{"n_layer": 20, "d_model": 64, "n_head": 2, "n_kv_head": 1, "head_dim": 32, "d_mlp": 256, "vocab_size": 8192, "activation": "squared_relu", "norm": "rmsnorm", "norm_place": "pre", "norm_eps": 1e-06, "positions": "rope", "rope_base": 53200.0, "rope_fraction": 0.5, "qk_norm": true, "attn_scale": 0.247, "bias": "qkv", "tie_embeddings": "early", "parallel_block": false, "extras": ["local attention windows", "shifted keys", "normalized values", "value embeddings", "learned residual scales", "capped logits"], "init": "normal", "init_std_qkv": 0.0992, "init_std_o": 0.0157, "init_std_up": 0.0992, "init_std_down": 0.00785, "optimizer": "muon_variant", "lr": 0.00818, "lr_mult_down": 0.7, "beta1": 0.95, "lr_head": 0.0216, "warmup_steps": 0, "schedule": "wsd", "decay_fraction": 0.918, "decay_shape": "linear", "final_lr_fraction": 0.0, "batch_tokens": [8192, 16384, 32768], "seq_len": 768, "doc_mask": true, "train_tokens": 92480000, "steps": 5389, "dataset": "wikipedia_en"}
Each number is 200 + 30 x the weight over its row's rms, rounded and kept within 0 to 999. Layers, rows and columns count from 0. The size before them is the row's rms in percent of the matrix's.

# down: layer 6 MLP down (transposed), 256x64, rms 0.0764, rows 57-109, columns 0-63
# up: layer 6 MLP up, 256x64, rms 0.227, rows 58-109, columns 0-63
down57,080,161,221,220,224,131,180,196,190,176,152,248,221,210,226,224,213,163,187,211,236,191,177,227,259,224,220,215,233,215,245,193,175,231,176,227,156,204,181,208,173,141,208,194,253,168,216,226,204,221,167,184,205,238,220,241,183,181,220,165,157,152,254,219,182
up58,110,195,206,190,148,138,217,202,232,224,180,167,203,237,141,156,151,242,230,192,236,247,219,212,178,190,223,204,237,214,175,209,168,196,222,216,240,210,173,200,153,234,229,228,262,201,179,233,196,215,194,159,194,187,216,167,210,208,207,171,165,249,144,180,239
down58,084,243,211,162,200,194,232,212,213,143,190,236,170,202,259,224,234,185,217,176,171,189,243,218,197,198,150,228,171,234,217,230,244,224,168,196,181,224,223,267,222,213,202,177,150,188,216,170,210,194,177,264,168,192,178,187,173,128,173,194,207,256,204,192,179
up59,105,240,221,245,200,222,196,212,244,184,173,182,226,166,226,167,182,194,248,166,191,218,203,209,184,262,222,217,172,158,158,213,214,242,255,215,212,192,217,224,216,204,244,190,204,186,183,228,212,236,202,244,252,248,207,210,226,146,230,211,122,164,195,199,154
down59,096,226,178,129,149,185,256,174,211,231,189,210,193,206,198,209,211,200,185,238,133,224,211,199,252,183,180,169,226,181,231,209,185,239,161,193,178,175,179,158,196,218,134,206,222,173,228,211,201,160,211,159,155,161,224,188,212,259,159,200,209,189,255,212,213
up60,112,188,188,171,207,204,204,175,208,139,177,206,237,193,276,142,216,259,155,218,237,222,186,198,245,162,212,177,268,162,169,192,228,187,215,224,157,175,229,203,220,180,175,195,170,163,202,200,208,154,158,204,224,163,200,218,226,155,181,186,181,165,219,233,185
down60,105,198,204,202,184,205,209,184,198,236,193,273,179,199,206,282,231,209,233,237,272,180,238,198,173,199,205,256,214,236,233,209,196,200,223,183,211,189,187,227,241,231,181,234,185,173,176,241,190,218,238,150,190,223,233,193,214,255,209,274,204,204,232,180,182
up61,093,200,244,175,188,155,223,259,197,200,205,216,202,197,211,214,190,255,224,250,149,155,174,161,224,246,186,176,194,186,242,259,192,166,196,190,194,174,233,203,158,163,226,184,117,225,247,153,230,186,217,182,199,201,183,159,204,226,164,213,192,167,192,187,196
down61,091,206,132,204,181,196,169,269,231,175,181,208,189,191,174,204,184,221,215,189,233,175,218,156,231,217,186,248,200,167,233,204,238,184,250,239,266,160,204,156,208,205,177,212,231,162,236,204,202,209,209,198,179,139,225,181,216,206,210,176,230,253,265,220,190
up62,105,192,154,231,251,191,212,190,213,221,159,213,155,215,204,198,264,235,229,165,231,234,188,161,264,136,233,193,222,233,242,176,178,214,197,162,206,198,212,238,168,235,216,204,204,205,194,201,256,155,182,190,203,241,181,246,241,189,148,221,229,212,217,198,195
down62,123,192,206,239,192,184,216,193,212,223,202,209,236,188,238,195,185,167,225,223,142,206,184,166,198,184,251,186,174,203,210,184,148,234,188,227,261,258,214,168,257,196,205,211,220,224,134,188,160,245,185,212,204,131,237,207,211,175,225,183,179,206,186,254,255
up63,104,160,172,166,218,228,132,222,220,179,188,236,146,215,212,216,159,218,222,143,174,188,215,189,186,212,253,211,238,173,180,235,232,184,110,243,175,184,169,175,191,211,263,184,202,197,222,147,221,203,224,184,190,181,204,216,199,172,208,187,171,226,163,227,208
down63,080,129,199,160,232,197,249,215,237,254,190,232,167,202,176,221,174,208,180,191,196,221,243,176,197,229,177,198,215,225,190,223,226,165,110,201,165,145,154,207,231,189,186,183,232,203,227,182,186,191,160,207,202,158,244,197,166,227,218,185,175,194,238,241,228
up64,100,238,198,180,258,164,222,160,220,186,175,210,168,258,179,158,155,184,171,165,246,233,209,240,187,184,196,183,177,182,193,148,191,223,204,221,214,159,172,170,225,228,212,227,206,156,231,148,199,249,173,230,174,170,174,227,206,236,139,186,230,223,178,204,229
down64,111,252,208,179,224,170,180,220,167,186,218,244,199,227,232,192,181,247,249,203,163,189,230,208,157,221,221,249,276,150,207,266,227,180,183,205,218,230,175,178,142,191,200,188,224,198,206,164,192,180,219,219,208,173,186,230,219,210,240,204,243,187,250,190,148
up65,119,194,194,242,233,197,228,197,116,206,114,192,223,168,175,227,179,233,172,232,185,147,238,193,204,200,220,167,235,211,221,165,197,225,141,236,159,237,251,205,214,203,144,203,193,235,200,220,223,188,240,216,237,169,204,230,172,229,185,206,186,216,191,204,193
down65,100,209,177,188,291,200,205,249,146,283,205,193,193,179,186,264,195,224,214,199,184,229,218,200,225,195,220,195,214,178,207,196,205,166,197,146,116,212,206,160,208,188,212,194,155,176,169,157,245,167,235,209,229,209,201,188,167,225,179,223,210,205,182,200,208
up66,084,158,238,227,200,176,217,224,169,156,239,211,196,233,217,113,167,225,224,220,150,178,229,213,214,172,270,247,215,182,213,211,185,201,248,164,173,197,162,219,187,184,204,159,180,197,177,207,185,175,219,214,166,231,172,248,146,197,227,228,174,167,216,181,210
down66,055,227,240,224,224,213,179,180,181,176,248,194,188,214,165,211,186,207,257,197,195,227,137,201,237,152,257,193,160,172,235,209,225,232,205,184,185,154,190,194,177,226,147,192,222,188,220,183,159,159,233,188,191,212,164,219,189,228,150,231,200,157,276,169,214
up67,111,177,140,201,237,190,182,142,220,193,178,183,157,208,164,156,170,212,206,184,191,237,205,195,215,201,183,203,191,200,139,255,202,235,173,249,214,215,159,230,138,168,163,229,227,186,167,198,204,162,201,187,165,159,178,250,228,188,183,148,201,157,243,203,205
down67,095,233,147,189,240,178,146,195,215,220,212,157,156,207,165,166,169,191,220,160,179,175,204,236,202,213,206,197,213,194,226,219,209,218,150,275,227,150,239,246,166,200,178,226,167,153,188,187,186,212,155,190,190,189,186,182,264,232,220,152,220,185,215,234,217
up68,092,191,207,237,167,276,223,205,184,221,194,198,139,222,171,139,244,193,209,159,138,209,206,169,153,207,201,188,164,202,190,194,195,249,269,207,184,190,189,214,227,207,214,200,157,215,213,223,162,181,159,231,165,211,179,254,196,215,186,171,239,218,156,226,214
down68,073,190,220,237,208,202,128,172,189,230,171,184,211,154,196,253,247,183,240,220,204,206,201,237,183,223,265,212,193,184,232,217,202,233,214,181,168,140,193,262,188,183,185,175,227,187,155,233,141,145,234,183,175,214,201,246,195,222,196,179,193,160,213,212,174
up69,117,167,149,222,190,203,224,239,197,150,181,190,209,240,243,171,151,241,202,236,149,209,197,255,166,185,209,173,224,211,239,205,167,255,228,247,196,209,220,170,211,183,257,184,239,213,152,241,195,210,150,228,176,214,175,232,164,200,217,224,207,229,190,236,203
down69,088,217,204,163,207,155,207,224,221,196,173,246,172,178,218,230,217,207,211,186,166,206,198,210,178,183,196,160,196,181,245,128,238,246,236,191,194,237,229,194,151,139,272,211,194,248,151,236,178,223,188,239,165,176,237,230,217,229,181,224,202,200,182,236,212
up70,097,174,166,214,223,203,219,268,177,217,216,187,233,145,218,237,206,205,165,201,193,145,216,144,191,236,175,179,173,205,223,217,228,205,172,180,227,193,214,243,142,201,203,171,151,208,208,209,277,183,183,250,197,196,145,219,164,228,227,159,207,196,201,237,166
down70,110,217,185,185,173,201,204,230,219,177,246,155,222,150,201,225,187,199,136,209,196,167,219,224,264,204,185,187,233,181,251,131,182,216,180,173,140,167,199,180,136,216,204,203,211,164,209,225,224,165,173,219,186,234,167,144,172,192,208,196,213,209,208,249,240
up71,093,257,251,248,133,189,208,255,175,205,177,211,162,281,193,163,175,232,207,187,154,211,197,217,218,191,218,190,156,152,186,155,198,198,242,202,204,230,224,202,178,221,196,182,242,209,219,175,177,170,168,246,247,188,198,235,227,181,161,213,224,201,215,197,216
down71,078,254,242,212,143,224,220,231,165,236,213,237,171,197,132,229,205,197,214,275,152,210,151,225,224,194,212,239,151,209,216,227,181,212,185,165,173,178,218,237,208,175,208,185,220,233,187,184,162,206,211,244,234,214,230,187,189,213,187,193,259,205,176,162,224
up72,083,238,184,248,178,193,191,227,238,278,179,250,204,233,184,198,142,219,212,230,172,132,176,213,228,211,234,191,212,237,174,172,187,205,231,177,252,227,209,149,187,163,193,192,167,165,173,212,214,174,190,205,148,149,197,203,188,162,202,210,208,214,247,163,206
down72,083,212,173,195,185,242,222,200,231,233,246,175,241,189,152,173,187,161,224,178,192,201,220,212,164,172,221,225,167,177,190,168,174,205,183,175,232,171,190,251,131,186,213,236,211,219,163,226,165,208,210,131,210,187,214,175,170,151,223,193,191,121,206,209,250
up73,095,158,213,223,225,196,199,187,214,204,134,257,163,213,179,182,170,219,236,205,156,217,199,187,260,208,163,152,201,208,243,227,191,229,269,174,186,187,145,224,197,183,152,211,149,235,216,213,238,186,232,190,245,224,180,204,154,207,155,194,201,183,180,236,206
down73,062,184,187,219,180,217,134,212,251,197,233,207,237,185,164,193,255,216,213,212,117,193,230,158,230,165,249,178,196,196,228,170,212,225,168,188,192,170,182,197,212,203,151,204,177,177,274,189,238,181,155,226,215,189,210,228,205,178,163,201,184,251,247,206,208
up74,099,259,195,198,194,159,262,229,202,234,189,170,202,229,254,216,136,198,189,212,193,146,224,199,220,236,226,189,211,187,222,234,226,198,180,168,167,220,205,222,203,162,158,176,232,193,212,177,221,210,211,128,166,220,148,235,183,180,166,207,141,216,164,216,168
down74,106,220,143,182,210,230,185,213,258,222,198,159,209,206,187,196,168,172,230,226,193,175,202,199,237,146,161,230,208,163,193,156,249,221,185,171,197,168,174,228,188,193,224,184,230,207,209,160,183,219,229,135,213,200,271,195,152,173,242,156,237,222,228,178,239
up75,113,248,201,239,258,228,221,208,219,271,243,176,241,229,198,172,204,208,211,188,228,181,224,165,217,208,201,188,185,179,162,187,275,214,183,205,251,207,228,224,206,195,246,145,212,144,197,188,193,202,202,166,147,187,194,211,243,186,168,204,166,164,198,203,145
down75,126,241,185,148,201,216,182,170,137,148,222,244,160,210,179,156,229,199,205,228,186,209,250,215,196,207,180,206,235,173,171,231,174,186,243,203,187,219,159,170,149,250,169,240,190,157,192,218,217,156,193,231,187,153,197,186,206,190,247,201,239,237,209,229,160
up76,082,182,198,199,235,220,183,194,184,194,245,213,155,260,145,187,240,207,195,216,150,229,245,181,186,103,223,180,238,190,188,190,218,216,238,191,217,226,160,197,166,240,201,245,212,225,220,149,217,185,209,243,235,183,167,240,189,195,173,188,182,241,187,226,210
down76,083,236,228,243,222,193,162,218,175,285,214,194,220,206,224,257,295,186,223,199,174,254,211,221,139,161,169,222,175,204,218,208,177,152,194,185,195,180,194,192,213,187,174,245,197,204,192,202,183,241,231,187,229,204,231,218,184,172,227,189,219,197,249,202,228
up77,088,186,192,183,257,178,181,169,188,232,175,239,148,183,201,223,192,227,172,252,199,179,210,222,216,152,245,178,253,241,250,243,212,199,204,183,218,206,206,204,202,242,156,144,179,217,198,196,228,220,239,239,198,164,165,187,204,188,197,111,224,237,212,199,219
down77,104,208,184,204,188,168,216,189,185,172,246,231,193,198,206,240,165,187,188,214,210,196,171,192,189,184,227,197,175,228,187,195,154,223,199,193,194,187,217,220,193,107,239,160,181,148,187,177,186,197,234,166,208,245,224,233,177,142,251,175,234,241,294,213,189
up78,116,234,181,200,264,238,148,192,174,229,214,190,225,218,157,200,228,169,190,135,201,247,250,231,211,226,243,185,193,208,222,195,231,176,173,241,181,230,178,170,189,192,146,193,194,207,201,226,241,190,186,189,161,209,169,258,198,166,214,163,240,174,145,225,171
down78,093,227,180,201,166,174,160,250,222,181,223,171,231,215,228,235,207,182,154,200,197,216,230,224,205,186,223,252,150,228,212,195,222,191,174,259,185,179,239,183,215,208,245,167,178,170,139,215,219,201,161,199,164,256,162,223,203,132,201,167,208,163,171,175,166
up79,100,148,231,234,209,241,134,172,225,205,163,227,206,202,214,196,221,259,196,195,176,176,177,153,168,238,167,201,223,159,212,228,185,147,202,198,197,176,156,171,199,197,210,178,218,234,219,165,237,207,168,203,218,212,179,154,149,189,234,238,141,219,195,253,228
down79,096,192,185,152,206,185,229,167,211,172,214,185,181,195,159,195,199,181,181,184,150,256,243,200,204,177,178,178,207,187,235,204,257,197,176,174,181,183,232,220,238,279,137,191,214,202,166,159,183,190,199,263,249,243,240,218,204,172,150,213,187,226,236,202,220
up80,109,167,201,235,216,197,242,139,169,224,225,175,194,199,147,145,242,201,219,196,234,255,167,195,198,251,213,276,154,168,208,201,214,219,175,191,247,186,217,184,154,209,244,238,219,181,189,206,220,170,155,196,172,237,201,198,212,205,208,144,174,207,200,161,208
down80,122,197,167,227,203,157,186,166,135,175,187,184,209,167,208,176,215,208,245,193,161,207,101,190,207,189,217,220,204,156,172,223,219,179,194,216,207,204,150,184,202,208,207,170,224,201,188,144,223,204,244,153,195,200,223,181,253,222,218,229,138,162,168,248,187
up81,111,196,236,223,195,203,205,223,209,179,250,159,173,209,244,166,211,210,226,175,202,181,178,192,192,201,205,216,183,240,215,182,200,204,213,166,208,264,189,208,177,179,235,150,215,206,161,142,252,248,211,127,196,221,173,212,273,211,176,188,164,146,201,144,222
down81,113,187,179,214,235,254,178,213,175,206,223,186,208,170,204,241,257,214,177,228,199,224,145,234,245,223,225,182,211,114,187,221,186,228,199,202,201,188,137,177,174,190,231,199,187,202,212,131,164,185,185,189,151,223,190,188,180,214,180,233,178,242,263,210,228
up82,089,142,252,196,174,134,200,221,166,152,181,243,165,195,173,244,195,248,186,225,147,178,213,212,195,162,170,189,210,158,190,198,233,212,233,213,181,216,163,146,227,180,169,157,174,203,176,260,206,179,169,213,163,205,224,218,171,208,187,192,159,200,153,204,207
down82,052,199,199,213,203,170,147,188,218,201,291,216,156,175,178,228,226,191,238,210,136,205,197,253,225,208,193,211,191,192,199,200,237,186,172,197,211,176,197,197,195,235,208,235,225,210,210,181,150,171,220,192,138,165,196,255,196,287,234,154,187,174,213,202,211
up83,093,227,193,177,165,214,216,223,235,222,221,163,199,197,171,129,208,184,193,162,238,223,207,180,220,165,188,237,226,258,167,236,237,220,238,200,223,167,208,216,185,171,191,200,232,196,175,245,269,227,250,193,211,251,168,207,192,178,214,137,230,239,165,174,205
down83,104,207,251,156,201,214,137,220,185,212,192,197,181,236,212,216,165,215,189,196,176,178,217,252,218,212,244,163,205,163,250,134,191,202,220,153,158,198,200,215,255,225,172,183,175,207,196,160,152,203,175,267,166,165,187,165,185,191,205,215,173,171,204,212,146
up84,109,226,232,203,239,227,160,231,227,207,166,174,202,210,212,223,247,220,210,179,194,211,214,199,152,258,197,234,219,225,188,186,230,236,235,228,231,281,226,129,220,213,215,219,167,232,178,221,260,219,152,207,181,220,246,216,183,175,231,154,192,194,228,197,211
down84,105,220,207,250,159,256,181,200,231,199,245,232,164,213,226,206,150,168,215,176,182,240,198,251,203,203,226,189,227,182,184,232,189,166,139,164,217,221,142,186,211,193,264,178,165,198,179,195,225,273,175,206,183,168,207,157,158,199,204,202,237,177,206,206,219
up85,096,223,234,209,181,173,195,241,144,209,177,234,164,189,253,166,133,206,170,220,138,190,188,171,217,158,163,196,228,182,210,226,197,184,192,199,203,208,136,219,158,200,147,171,210,212,193,223,198,182,167,257,191,169,161,143,192,192,167,189,249,221,182,211,222
down85,078,204,248,213,175,240,223,205,191,214,268,250,177,200,210,213,198,210,167,191,194,208,169,168,215,174,161,215,183,162,253,213,218,139,227,192,159,152,132,212,183,242,168,202,194,206,180,219,150,161,182,204,174,176,182,181,201,237,141,202,244,199,155,183,226
up86,087,241,221,199,169,219,171,227,195,164,147,224,220,200,203,166,123,167,235,199,213,207,200,215,188,222,217,202,275,213,220,271,239,199,245,193,197,202,192,126,245,153,141,213,218,194,225,192,209,182,187,220,183,185,182,191,222,182,227,239,224,189,186,193,163
down86,120,208,157,190,180,160,248,187,220,243,278,136,184,196,223,228,246,234,195,153,245,149,210,247,222,181,221,220,164,197,180,183,203,215,190,209,230,179,206,221,198,229,206,195,151,204,147,202,182,172,207,245,234,237,215,222,148,177,174,172,202,226,215,222,215
up87,102,199,164,183,211,233,221,197,207,166,173,207,173,169,221,207,162,197,157,193,152,180,232,166,207,181,230,136,244,212,166,181,262,222,223,199,248,189,233,207,202,195,231,171,143,189,255,203,216,238,181,234,263,216,168,222,199,195,132,205,228,179,201,168,221
down87,094,165,224,210,196,198,245,219,176,226,196,254,169,179,195,180,184,204,231,229,190,263,161,199,188,149,207,195,216,222,255,209,181,154,263,193,231,186,155,173,180,186,142,245,196,199,239,246,197,188,194,213,274,183,213,194,205,232,207,211,209,180,189,139,234
up88,111,220,202,238,291,158,188,208,186,199,183,193,186,172,209,189,163,168,211,231,164,189,228,245,173,209,257,183,164,177,212,190,249,196,166,222,208,190,245,198,190,185,160,191,190,234,232,232,182,228,206,159,203,204,203,255,196,181,195,200,124,187,204,233,131
down88,089,175,167,177,205,224,233,202,174,240,220,197,194,251,206,178,195,223,167,242,186,183,234,169,239,155,141,167,174,174,221,208,190,229,222,214,170,277,173,228,205,187,189,196,189,245,214,229,233,191,158,256,154,194,187,166,167,225,212,140,196,213,162,232,178
up89,106,197,180,217,249,212,183,217,206,151,150,137,231,216,222,185,203,214,225,234,174,197,186,231,171,205,215,183,201,235,152,232,151,243,188,240,218,229,257,236,226,172,168,223,233,166,220,214,184,196,146,212,227,247,183,221,246,138,211,237,194,184,225,194,184
down89,099,189,170,225,160,226,150,217,178,157,239,204,140,189,141,237,180,187,161,188,200,223,228,227,186,179,184,176,238,187,180,188,223,198,209,164,203,204,162,193,208,159,253,213,182,178,213,225,263,176,198,153,172,210,274,166,152,220,214,179,179,215,203,162,234
up90,092,244,177,205,150,153,223,210,175,221,124,229,190,200,233,181,212,177,193,244,190,238,152,234,236,195,201,205,263,177,245,262,183,160,195,200,189,174,189,170,173,193,180,260,227,202,179,230,231,166,221,246,173,176,183,199,203,202,173,207,154,204,177,228,210
down90,085,148,173,197,197,255,232,189,257,133,209,222,262,209,142,166,192,175,202,155,232,216,257,216,171,230,219,176,174,200,197,211,190,259,222,195,222,202,186,195,201,185,220,187,174,217,197,212,179,162,145,205,217,181,137,223,198,207,228,181,210,245,157,191,200
up91,096,163,185,167,213,170,218,273,137,215,188,180,173,194,195,173,177,231,146,103,234,176,204,219,216,158,152,193,222,174,188,202,179,217,192,178,236,169,144,185,186,185,192,203,198,209,142,230,215,171,185,214,223,175,158,188,187,178,224,177,180,217,230,220,187
down91,089,239,171,236,189,187,176,186,187,198,254,209,221,255,203,230,227,219,178,209,227,242,198,164,136,250,226,206,189,221,208,186,161,224,216,167,202,121,196,217,199,238,229,149,207,198,221,278,169,190,184,247,176,204,191,226,167,241,228,196,186,178,183,208,227
up92,090,164,187,256,185,199,245,167,154,217,173,232,135,197,164,190,208,189,193,218,222,248,249,248,188,233,229,179,223,242,251,217,194,188,179,160,199,179,245,221,204,201,229,238,272,208,176,230,198,160,224,228,219,201,148,193,239,199,192,200,229,222,187,205,174
down92,104,189,185,196,207,193,205,204,250,181,223,223,194,244,188,239,186,218,163,220,273,155,190,217,165,165,200,184,199,195,160,200,182,262,251,222,261,206,220,166,183,168,167,176,161,174,197,157,152,203,156,223,194,216,236,198,164,165,175,183,157,168,235,183,238
up93,084,193,183,206,198,169,237,211,184,205,143,235,175,193,181,198,241,202,195,236,270,172,208,180,178,179,168,254,212,194,286,196,210,173,201,209,202,186,143,171,206,183,195,193,248,214,227,212,240,229,199,219,237,160,123,216,159,222,146,173,219,212,214,197,209
down93,104,193,211,227,203,186,211,200,181,213,282,168,244,226,247,216,169,171,252,178,258,254,171,228,197,258,189,149,248,176,203,244,206,251,164,202,197,201,194,225,210,187,197,241,211,175,224,225,155,181,159,244,157,220,206,209,216,231,219,191,193,207,175,189,200
up94,111,218,244,199,231,199,196,189,178,143,230,220,213,209,205,215,190,241,212,176,163,213,259,212,218,236,236,131,196,211,195,203,170,234,252,229,208,180,209,254,197,226,198,244,247,222,220,264,204,218,180,208,196,237,138,183,202,172,233,251,235,204,157,211,186
down94,101,217,193,232,203,232,184,162,232,192,176,230,246,198,165,207,227,206,196,166,156,236,230,217,179,266,216,151,178,184,181,232,175,219,223,181,240,171,225,194,207,211,190,226,239,253,179,155,182,233,177,214,238,273,252,197,198,227,264,213,194,240,199,215,222
up95,094,175,172,154,130,198,170,139,201,176,199,229,208,243,223,195,150,225,162,226,149,193,208,207,235,222,197,235,213,193,156,246,242,183,205,207,187,235,146,216,141,166,203,201,204,206,191,174,204,202,202,171,203,155,207,176,227,183,212,177,241,277,191,185,186
down95,076,238,228,171,166,265,174,164,240,180,193,214,193,231,198,255,193,182,196,239,224,232,228,215,219,221,216,211,160,221,194,212,198,162,206,189,222,173,195,234,171,201,151,290,211,201,186,169,194,207,243,169,229,169,252,199,164,227,203,145,216,181,202,143,210
up96,097,232,250,206,207,186,204,192,239,211,165,244,155,222,230,184,149,240,158,157,198,187,191,265,235,162,212,168,237,189,200,178,189,223,223,135,183,244,206,139,236,221,161,169,201,204,238,164,210,233,214,228,196,224,166,203,225,234,159,197,191,207,224,174,204
down96,116,183,247,194,235,197,242,174,201,235,160,228,185,174,197,188,205,156,176,216,208,184,200,143,212,210,208,234,195,139,156,209,183,181,213,212,214,149,182,234,193,154,243,194,261,193,216,189,235,190,205,167,221,219,278,239,183,187,244,204,131,192,216,162,193
up97,070,159,160,198,232,176,254,187,289,239,224,184,227,256,192,225,185,144,167,168,119,193,242,216,224,221,175,169,159,170,206,189,197,229,155,224,205,174,165,233,225,221,169,200,196,225,191,244,200,221,200,158,212,194,207,194,176,214,216,207,182,194,187,189,191
down97,103,246,224,211,164,196,183,225,133,171,187,193,226,201,232,158,206,241,180,224,238,191,162,201,182,222,265,188,224,233,262,181,244,171,208,167,206,227,187,211,184,207,184,229,169,216,241,200,230,237,184,200,228,172,160,156,167,171,208,194,206,181,222,284,193
up98,098,163,251,193,188,210,268,169,211,164,253,199,236,219,208,162,190,215,247,200,182,190,230,220,196,220,261,169,176,195,195,185,263,219,203,217,189,201,211,202,224,217,260,222,240,214,180,186,207,205,182,225,142,162,219,206,190,183,216,249,214,208,183,115,170
down98,156,193,216,183,247,257,185,180,214,158,193,194,260,261,180,163,189,172,230,194,179,169,234,211,171,203,209,184,165,189,214,209,236,197,162,191,190,137,234,183,237,169,186,207,256,211,224,201,170,221,238,216,178,209,295,221,213,214,181,191,238,239,213,182,178
up99,108,162,190,187,220,222,199,274,186,206,177,175,192,238,239,210,204,217,138,156,219,222,240,159,151,216,207,167,151,127,151,195,168,208,211,161,180,251,240,205,217,203,219,230,234,191,203,192,178,227,216,175,171,168,182,148,215,219,233,229,218,217,177,199,199
down99,090,240,206,183,247,167,197,185,219,205,179,211,204,174,114,216,215,209,198,218,150,267,156,188,203,215,186,179,269,175,169,193,155,230,168,165,203,262,201,200,229,148,182,193,210,159,239,184,233,171,212,215,189,175,189,221,168,239,206,232,165,185,195,201,171
up100,090,190,133,213,142,208,220,188,215,205,186,191,237,225,141,166,216,217,233,192,256,200,212,186,192,175,192,175,178,194,240,150,235,199,233,262,180,198,188,232,152,243,212,192,254,154,199,219,200,199,242,193,180,158,212,234,219,189,194,178,232,261,193,194,153
down100,098,185,209,208,273,195,174,155,204,200,213,232,180,210,195,238,167,173,222,258,220,214,162,235,160,164,200,216,188,173,212,226,215,213,198,154,236,216,206,181,189,245,180,167,214,229,217,202,170,238,218,183,229,266,190,209,149,150,219,252,253,185,161,162,193
up101,090,204,256,248,196,176,208,190,202,249,178,183,166,209,251,210,257,165,249,243,204,184,210,204,223,238,180,210,238,194,138,223,168,223,250,154,171,205,205,168,171,193,259,178,171,214,223,199,204,186,193,195,200,195,152,258,193,149,186,183,233,216,208,199,159
down101,079,175,198,184,155,208,191,196,215,262,217,221,212,254,180,277,186,126,243,197,195,196,243,213,170,148,228,134,214,202,162,159,186,199,182,181,239,176,193,214,200,200,140,192,220,195,173,155,186,182,204,204,174,216,238,230,186,220,189,187,210,150,220,192,227
up102,108,187,201,120,218,249,205,215,188,192,231,190,237,228,244,196,185,215,175,195,245,176,168,192,188,200,168,222,175,216,216,193,240,201,215,163,198,207,199,151,193,178,241,220,170,138,189,223,229,205,126,208,195,251,205,150,163,203,190,254,137,214,182,187,173
down102,101,198,202,191,184,201,216,256,155,232,205,197,205,236,179,200,162,215,196,206,281,186,196,122,203,208,187,177,171,182,222,275,229,205,204,206,203,220,189,213,244,235,148,234,183,184,259,239,178,216,146,192,233,178,175,231,186,260,222,191,216,205,199,185,183
up103,115,198,187,202,213,137,186,211,189,184,172,259,253,190,220,151,193,208,181,197,216,179,190,186,180,208,163,222,182,200,212,205,149,221,224,222,220,204,216,181,142,278,249,206,149,168,237,223,195,136,167,183,210,200,203,158,235,215,162,157,167,196,238,222,172
down103,114,230,152,198,231,150,227,171,174,168,219,210,203,206,247,191,182,124,213,171,205,166,216,204,214,156,175,167,219,173,204,201,138,191,219,240,228,226,183,215,233,172,196,147,249,140,219,207,207,212,186,228,213,227,186,211,216,163,195,214,227,189,279,200,174
up104,109,152,236,211,206,232,199,174,204,146,174,164,213,163,243,212,195,172,216,207,228,152,165,199,209,161,180,190,196,238,151,168,205,170,192,245,170,232,234,137,233,213,214,226,161,159,229,229,218,202,199,201,239,241,197,137,214,175,171,225,232,186,197,144,190
down104,097,184,256,154,183,184,151,225,146,189,224,199,186,210,232,207,117,189,220,251,214,217,177,213,197,221,158,229,178,195,194,229,198,215,196,186,178,216,176,183,200,167,205,251,190,183,234,192,212,191,161,229,126,167,159,128,208,245,235,214,180,186,190,190,203
up105,111,231,204,197,204,208,183,169,219,182,211,207,151,235,165,214,210,255,211,197,188,219,187,253,215,160,197,188,183,186,214,134,249,244,182,228,193,264,163,189,187,222,214,192,205,177,177,122,262,181,218,176,218,185,196,195,207,255,209,209,187,221,228,144,252
down105,118,211,181,204,207,185,140,209,197,191,225,171,185,203,172,163,233,239,230,214,194,208,187,251,214,157,175,176,218,227,228,215,163,213,215,212,127,259,174,185,175,186,215,190,185,247,181,148,166,182,255,129,190,213,174,242,184,166,182,193,185,189,182,261,226
up106,088,211,233,210,225,241,176,176,257,183,234,199,207,234,225,204,248,170,187,187,258,203,239,231,210,159,252,198,261,226,226,167,212,202,196,202,150,178,179,195,202,237,203,227,209,183,212,156,219,154,196,161,191,209,204,240,265,220,205,140,161,230,207,222,170
down106,113,237,208,237,220,190,209,191,176,230,157,239,186,191,208,202,197,213,199,227,169,229,173,212,155,186,203,216,198,197,228,191,234,211,192,199,227,255,186,212,208,179,195,196,167,185,207,240,161,268,208,185,198,179,164,136,128,203,157,252,258,145,199,137,224
up107,084,183,201,232,202,193,249,251,158,152,207,167,197,218,246,210,222,199,213,249,185,239,191,137,158,215,273,236,193,145,218,206,233,162,178,229,231,208,166,208,171,212,170,170,158,210,228,203,187,169,173,207,179,175,207,172,223,206,182,197,140,223,222,193,240
down107,114,205,245,214,167,183,138,149,189,191,252,215,223,186,202,244,172,198,183,225,202,180,175,188,206,209,126,207,214,191,210,175,163,134,233,229,202,197,190,132,213,183,218,169,142,214,205,196,188,255,258,163,197,174,204,169,183,195,168,235,202,200,154,215,198
up108,104,150,186,177,208,173,230,192,192,231,192,222,141,188,191,195,229,193,168,202,154,201,237,185,216,185,214,167,210,177,200,153,198,189,193,201,196,189,174,186,229,212,186,115,250,251,158,188,215,263,216,227,232,199,130,246,194,195,184,144,232,206,159,178,175
down108,116,198,224,165,200,209,143,212,131,190,253,255,193,157,209,196,194,142,201,211,183,229,182,185,205,201,263,179,234,228,249,235,196,142,215,219,196,162,166,199,149,191,219,185,202,200,205,160,178,193,216,210,153,188,170,227,201,190,186,246,174,245,252,208,200
up109,102,180,192,177,224,171,246,207,237,230,172,168,229,233,212,177,162,225,195,206,192,217,183,183,180,171,235,228,147,206,188,266,204,223,131,232,232,170,254,202,163,162,232,219,232,237,156,225,198,198,191,218,174,220,145,202,227,215,149,178,195,167,152,210,184
down109,117,238,198,218,196,250,156,159,225,229,212,199,197,199,201,237,251,197,158,214,220,178,197,224,232,220,154,177,228,210,189,83,220,194,203,223,239,229,163,168,192,228,212,186,176,209,176,203,159,187,201,188,219,185,137,211,195,141,212,223,209,225,233,236,193